Part of a small language model's weights: MLP 512 SwiGLU.
Each number is 500 + 25 x the weight over its row's rms, rounded and kept within 0 to 999. Layers, rows and columns count from 0. Numbers have three digits each. The size before them is the row's rms in percent of the matrix's.

# layer 8 attention query, 192x192, rms 0.299, rows 176-191, columns 144-191
090:524464526460478502499500511475497483485496510525535509478478503476468457528502525490505497490465542499505481541511478503476493479528531506481525
096:567522522517559514500510534510469506487522521506516475542509540490478523528524489525518475506514483519528531494508534500515493518489524484502516
106:517480469489483504484548527476486497540493515481472500487497496508472537462526470493522526566468515510490497483471517472514518484517507466509519
084:505466466504486472487499471495523527499505507511517509504478527480527513497465541511480470494497438527461477541448495539504472537472519522483501
090:520517490492465486521499511484504513500487540518499484518528502487535456492551485515518479529502522503427535489530496460495464494508527464518519
095:447497439494524535507485485475442508563510515498497562458520504525541539486479467503497517505488489461475527474476525550538453491450485472513508
106:497506538442527480471465498549464445532446519511474483533511534509513468477448482483480521459484486481520497481486507487500516534459486517501516
099:478562469470496517482512538514507499517511515489528511508488513466524484479474512499481465485521531498473479478499520492516506474501537510459536
099:495494507495451525508497485456495519504518507553502473506498522463496513550506503505446508533507507537499482492503498478512518504476531503523538
097:491447545458523528512483506496523487514488487453450474484506476502518538511539502499478459507437470486480509506495516525474492524464488526498493
099:530456496540518479506510495493511524495479509519456509514479505507532490517531492478469465481517555473515486489500499505522508497430486502570562
105:541468478498474486536468540472578475504510524510503488476486507494498482491494535486496527511514531489494482503504500462481514467553493493508460
103:548532495477519513521522518514483459489490453465507500518503548473508533489506495499526532525441484542477496516510483515536503481502503521512467
104:517523509500539528506480510533502519498504527493488507478498482485520550541462519458528455501495510500504531506489482475490496439502492489506502
101:499518479473548521521530469473493493485512501498497500470548505499447504533539515572485519526500508492512522504486495502502541512509476548481488
104:512507535492533478487460478547457507507503506467505509477522547490530507530505532505474512498514507570498486474492497508493480509472562511513494
# layer 8 attention key, 192x192, rms 0.295, rows 176-191, columns 144-191
091:464531526509514443473532527488479515502470533523451498477476539512518541521503461475488532446498485525549539509517509485532470486499533449524488
100:470481495505500522482495478517533498480463525547426513522459532528515538486530480515482457487481485503521504520507485503492459491478509479524531
105:503506450529481492466482483490521515465488525474501506500490518510506491509505468497501493522526455507538507494490470504557487510520439528541491
093:494483466510499492484461514496518494518510520512488478466476522488520508493472532486493504501488483514551475514520505515543508511529487484495535
099:495524508495524556508500493443471489551491479480454499513459485482499516482475478489453502545520470464498519524502509517487540487477482471493497
100:476506515512455463518503515539538487494550490528429471492472530477496465491466532500502511514496520550492498507490518538495515452477528483512512
100:448495454494496495527493519485458515501492533530510477476495480530510483470469474519548476506493504475506475500469472556521515510485493519417479
099:481479478514494505515467497532493497461519526485516516506511466501495505535509523524503532529477523483488463525514488533537498476472483518515507
090:440538465489483516489481465493508476451529515519527526489517509512487532548476536506499486486531478480517526523497504495469513519537535514506513
099:503503467526465482485484493496523503466505569505544560481473496492472499524519501482507463484514504499518441491483503499530529491527490511518532
103:516508473470514489504512498469491504466482536491486514510480511481485467492485460483462501489481525519483526532478513466468531473501519494486508
101:486456525475542525504461482520520513515459469555542524498509513467462449500512499538497474471525514493539536508515510476528476513518492489513502
097:454456489532487494509538472500505463492506526502483493480475475489494494511553507517520495523538507516515540499517555509493507497492492482516493
108:490454527501534462499543520491466481483518527507475485495528478496504509477518498511521500523540509497502493458496470508567481490506509464496496
107:477521488515452501516504500506505488464523501455477490513488503461528507472488497469519463507498513485488519515463516523525488489499512493516518
104:517506506517501531472477463465513437488521534525517451510466514518476515495517533465491500540460473502487482472522481461510525558519475453513503
# layer 8 attention value, 192x192, rms 0.285, rows 160-191, columns 144-191
116:520487497564553447517449495469487483486470504500511516517489555498518519484513447480496461498504503484487459560481517455465523518457481499540491
110:516493506521480494541490516499538512504478499513480492513513514531462470492521483474479505548527482494491460522511527499467473481478523516519474
120:493497491555484506509454537509495477502485516469495517545512459498521508491522518529492469471511473527515455539467490519478492455469498498470482
100:477489463519539425469459519504532490517516491518483464472523482491492472493495485498507482487497483521461563551505514526514508489488509529508523
104:507500477515497491503531501493514488533483449506499474510509484543464521508525510529526528524468507501513466499475479523517470490491510471556479
118:519488482494517526526468448476519526508496493479484489501477497532479549504499452523515473492479523503506516475470490526499486540516528525467499
112:548555505501484551482524523547513467496516470494493505500520529531464510516555512467502448498521541517524496535505505508471469504476493518553513
106:488519485540532478568495503491491488512498523512518508507507540533495459491461498496518457496481508500478507494518521483516533541442519482481501
106:476564490551499484497529488528454512519480523464489519537530469499507519490479515502516484495504531492485515425535471469496504483529498473511530
113:486539489456490484516471510507494523520503531514520485496438485439514511519507464501540515557467487488545478511526492489474473503538566479466489
108:515513497481463511542482510513507462505525514486493488474525511509506517502492511488499507494485462509452512500555552474515456523445518526481517
104:498506503504479544527514472489471519498481509484517484489501508556481448524499482444555493517485447460474478498492515502478515473475524519488482
108:478488481492510505531541493461492528462508456504516530490486502486497470519517507506486487521499487524502497505472459530492547479516513513484484
097:507525525429506545526535474508522491522541528500461499506485491434527502496477511495549520514512507463477537511532500471524509491489465519517471
107:487476486496498505487529502533474482469515461511468474490502459550511524566495569528520500518499490510506538490503525470513474539501524506497508
110:475478494506461438469508531491511487465508483519544494494524530539492507518561518519468511509424519502512523516494513474509478531490453493514492
118:475523475488494468537526517511496508468498509465493499496515487487494502488495507482457517521460530476521493517505514470521475480492476502496480
105:545517504496500506547498467489472529508469533480477515539536471476531503501512529517503552492475509483498494487492503557462514519488551476549487
112:487472502505529456470454442478522514496516525499509471486489502494485506544524492504472523520497531494507483497504517501536510441534463510495470
100:482470477507506524505506510512520503478501500477518499537547528518538453515508464498529443479520459470492558546450498507536518519481523532478479
103:501526511506450523466538532472469515514484520471478465496502479483465465498517525468457511480472543549495513501543487485480522506545474526466494
115:480527506516472535476479516514496522476515516498534458500476512488532489458514510505514509554503540498564517489478521489523521507490505500491472
111:504484482507530499501502467500495543478485478518497528469517487514446496522495482504557496497515473518495499474499459472473499498542523514521521
100:495498471515539507504490519527491480512459523547503485497490546492471469509493475507494500503515471495481459515492529503498482518492439513518509
112:540515514481514508499488539462494538478509546462511495522501474537489509499440516524513473491540541505498522463475516493473525451514519509479493
117:496478463476487494509486520523478492555510520469502526527433493504508477502528468545484547519502500517529513531521490516497506513538484459527503
103:484503510508515491483529544479483534476516496424494469486539472479500490478514495532501472482457502528493513462485465459509481551506502503491509
110:494525516510529509477474512460519555498472485540496490475554523510479525505449554509508501572471514503467513486479555473514538529470523507496472
103:523486488493468505527503467501534477512523490451511516476484485469521562514498460514465514487468551509519496492462506472517509515501489502479459
101:550465492458497495525526474498521499510515485504511442406516479530451494485522496489495507499483516483496494483515499494531555488494494528470494
105:511510490502500495496470498516521529539470478492510505486467537482491500480448471450535523493487487522546515500494528501494507481506517503523535
114:453505505509494547492505479489540543465535470474526507500518558497503508516531495500485477485507464436437511506512519556481522525480499520451459
# layer 8 attention output (transposed), 192x192, rms 0.266, rows 160-191, columns 144-191
117:496493547491522508526481501519536493476506522502510528505503487511494479538486537529510505540519506503554536530475535443536453477506486496498483
114:479492517515493502489509505512516519481502489464528508537509493509501518501485511516499508515520495521505425531459540527499507507540447506506481
119:492528535508494500527554471489499467518504519546481508490494522481519514512460586517514530509481518454469483517492505499493489516470547513497505
107:486490510499436523473494510533533495487563510500526495492492523468526514510533523485517534508458540507531522522499494495462531498468478523516501
111:489507543488492498512479532508469531475494474498468513503477509468491446527555470491477560515496517473460505538528481528456520480486539480532501
120:489483474516538489491496503485480500526478527482470515504491514492441498529454517460477494455533481489542526502509473470444500505499487481496468
113:507539496513543495513483499485522479502503513507481500525515481477559495506518479510497531521469528480452494478492478500551480474510510508513504
109:469522494496512484481492500532478503481521489501523481516497430498457473491541488522508538499527490522532502472524505503465542479524490492508478
112:493512487543541524481455559508514498530527493502493492475541563500495501489445509504457545486506501516507500491490511511508462487495496534450511
115:546478507496497478500531512542529490512471463497463510535496523521461482510496484490522534519525461524477493483493517495518532520502516527518490
104:517474482543531504490476516480483505513506496526498465476510440450506500472503503517488507517519502517476504488495521514488509494519450462528484
106:468489472529503486498466450501444479502502496557504497460487469501491507519479460534491468483487494566497440460519496504547537468505507482466485
113:499519534515484476490463477543517548501478507461484503485484495536472484486462488535529510500491501504533454494551480498450477503463533497487537
099:530489489498520489495495537554513459498527517526475523478450546532478468499510490555530511517463448494489536499489465500507490486511475512446485
115:490490504529556517453482500462501505496523508506461493510468502481513477529483512494496472506508517483491526460514557504442472517491468519496498
116:488512498500475479520493510447510523487489520508498503532481441533484545548545494516530518487494483545524507538478443513461493513497486540530499
120:446517503430477466490495561489525431516540538531506507475523494488489491494476460492535494484468497497507508483493482493519514517503517525521559
110:475493481486476452480523482452483515503482521491480468483514527504483511516455497481504502477487471489474521513506497525513523476475530533501549
111:502518474535491445504514467469551494528500445493516488491506493517494468528529486528477518514515472465533487566500457506440465488489511454480529
108:456478507490490528522527490502479472484494538512505556469479514477514495521470501483508492492528504472457485442523468487496516499494488556503508
104:504521517502503503514491510518554542494476484507471481517477524553530496473524435473511470481471525501509458484524461496520507509511477480514488
119:475486485511470493516504517542497492493491434472500530509490480525547447537475477504524451533517497511467499479482492527486518465495518502501480
119:507540505525534534495503469513498532489508519482481512495480525508508526502506452469479466522537496539516481466513488511490459476491493509507511
106:485514505497459521535472504489485482511488509496496534503475500453534502500469514519485508436473478498499520543490466539476491508528498516510525
118:481474472538503488493531507533527515536475564514520494488502520504505467484510479522494522477461510505505460492503488541525474470490464515485475
118:497518531505510476519499477510480463527510508485496529461485502551487505513485507474498498494473476534479526475502525492503522512494472485473509
107:531533548480519533502488495493524538474503546530472500518498512522452508522472510495482537533498475520545496481488508493528524491499526482507497
116:491467516480498522472520543494531495512547498507508480473537474482476468543486470499481515491562529502481542517517492508497453492507512493492524
108:497517516400512478466504464539507524522464472505440491489506502484496538468458522478500493515461494471511460505472516535478462471517530485506472
108:460508480466484493488538487469506521470511538545507484522517506434496529510492460495513516472503492481536492473551480499506511499496463500430515
108:558531550480508470470490496528508542496493436497526495504508529559492453489500526504506538491510539506481519484514520462491494470486502497490498
113:463502476529503505475454528480491467465461515482517464477495470522535504515474474505492456491554473493476445481484502468503454504458523467504530
# layer 8 MLP gate, 512x192, rms 0.302, rows 0-11, columns 144-191
096:502487527473463551501499552520460471526468530468542500506472533482480471520495470502483541501537507508469505495509436539496505475489482515488501
098:516520541519505512507487473468520517479477463527473470464481525485510524492508512507479512491495486483489494517525447491490504542480474439510487
106:508477569485475481505504500491467498535517515483522530504507467483487518514524478507497507498543513514502503519519512491529496525485510496539517
099:463491483488488510499505462539484455531460535442534523512495508485486504538526488552512454495484524475468536482522472552521495494515487478539484
100:467459536481504534512500504463483445523471510474541483506482531491533514488505504506543511518496470532490518500552513526496502452526506477523534
108:479497496502526499511507494474534520500515483470491498458500537521518489524501487476524501507471512465496529504500464499514462459523496523510477
108:475518496466459515519517526472479500557474497515491512501475498515519533483489407531556468505516466525482516455510525485489515507488524503475503
112:535558490520519452484515516499486455510532501505522477528486469522542479491508525464518518461464524540509509521474506523485547486483499503506479
108:485454504500492507478506451489531501501502490475510508545495554528495474476539488502520468472550509470484537479486512506510500471490548506503528
099:527517516486489524540492477481521466535490517502491509484503499492480547470484529510494527477507487495511503529465493504529530506512511500500530
099:486484491520543485489502513515489474513538525533485544500503441494491464490490480526477509503478483528521447515491544475429516501474532514497442
106:487527512513518545526488526496538497502510449535469485516511487501520503471507464496537459529491514496503540492506485514472536502475473518514522
# layer 8 MLP up, 512x192, rms 0.293, rows 0-11, columns 144-191
094:510476462509497494492493508473525469469493533483477492522512499483469476528499446501563502481514486478547456548497485513490544483465503470492491
098:495505515500531518530479495496522500557495501484492462485511526538496536458529555482503478514512543509527503504478482521485480504478507513487508
102:501499478551508499469495507485520546494503491499515488500487487495477506472515522497509521516472501497520474513481482533481490537487497454487441
103:559420517505539517493477497508502574493497508498507533491507478485509495490505520475481497530487529492518493477519487501496480505511490471474541
103:477525519509501532550574523479562501480502470445488514521498535497522502478539512492475465527488503526467537503493502508454498463525502525511472
103:490505493512508489527490474529495528491490470495480479534456463480471531503513501466475512481448528527520502473439510463526477494471556495543450
104:481548496524496497497450502515465506504495519498503516505501530503457507474477472473501523495551537441512531517501548493509502466504521497475467
118:494506508455521498557466473480537520465459538491529516479512506501501514499496489529462489497484507517493487486531473439456516510475512522482499
102:527457497528506471548537475522476515438469522456501535502497454478488476518463476502473483475470495540500466530502480519499490521535500457459475
103:515505469501511499516463503556496492515503523509508471485535473510506483547505556532480523464500473504478487506476462525516476466522518506494489
098:486535492503488537493501529487517497455506522506514458500458526484518497499476499494537522520495487535494499471502478474520500507539518470529512
109:506489480478487505485511554502529437488484515491526516479491534474511485503486498523498579518495510499444472478507538509505476511528530538497501
# layer 8 MLP down (transposed), 512x192, rms 0.294, rows 0-11, columns 144-191
099:530486481488517493496469492486535498482532477503499517466507521507486509506513494507495498479498429519454547531476526454488471487522522513506452
100:510534499517559493444468484535472535451444482516491528509465566473456521495515512503488501488527543552520474496545493512497516496505505457497521
103:494529472503512512465455465515505538495515475502495561526466527547478512441492509476501530494525488501498503500491495502524543501491463524549515
103:491552543516507532474458509495481486522469464504501519483492545481499483494527487508453505537509518549511516506493553480471460512496515517514483
101:483504503525533488493454502502451516514548483459507484502494484545507517519453512491485480521472515496531534533505520517526489510484501487519537
105:468452519510456521505542494482494493516454513486496505476510536490501502479485470560503520507519502498505470512500458500506477525514495505511501
103:522521523458486492506509487523518486496486480547499448531520554514535496545484468452534500562468495486508467520476507518507529553509442534519504
112:498524504535524507513491510492518495460430508516518531516482519526497507509515514532471501510505545459520496472504539506504475492506495509515530
102:545477502486512522499499520532496465524509475493485491517513520526523471505499477494516506470483493481520483495510514492430506527507527491508512
101:490525461510505453478482473494552527446553495458500508525493478490509496517466513466481506517543488487477506488518564500483515470486459564488496
099:491524530494470508553553517508487486527535508530462500465482514485491513474546483484473469521511496507494493486524511503517517461498518518520457
112:501485457407529523480499479466461533478558487471528487500512512483481514520504497470540530464506493526470521456506514523506541489524519514523466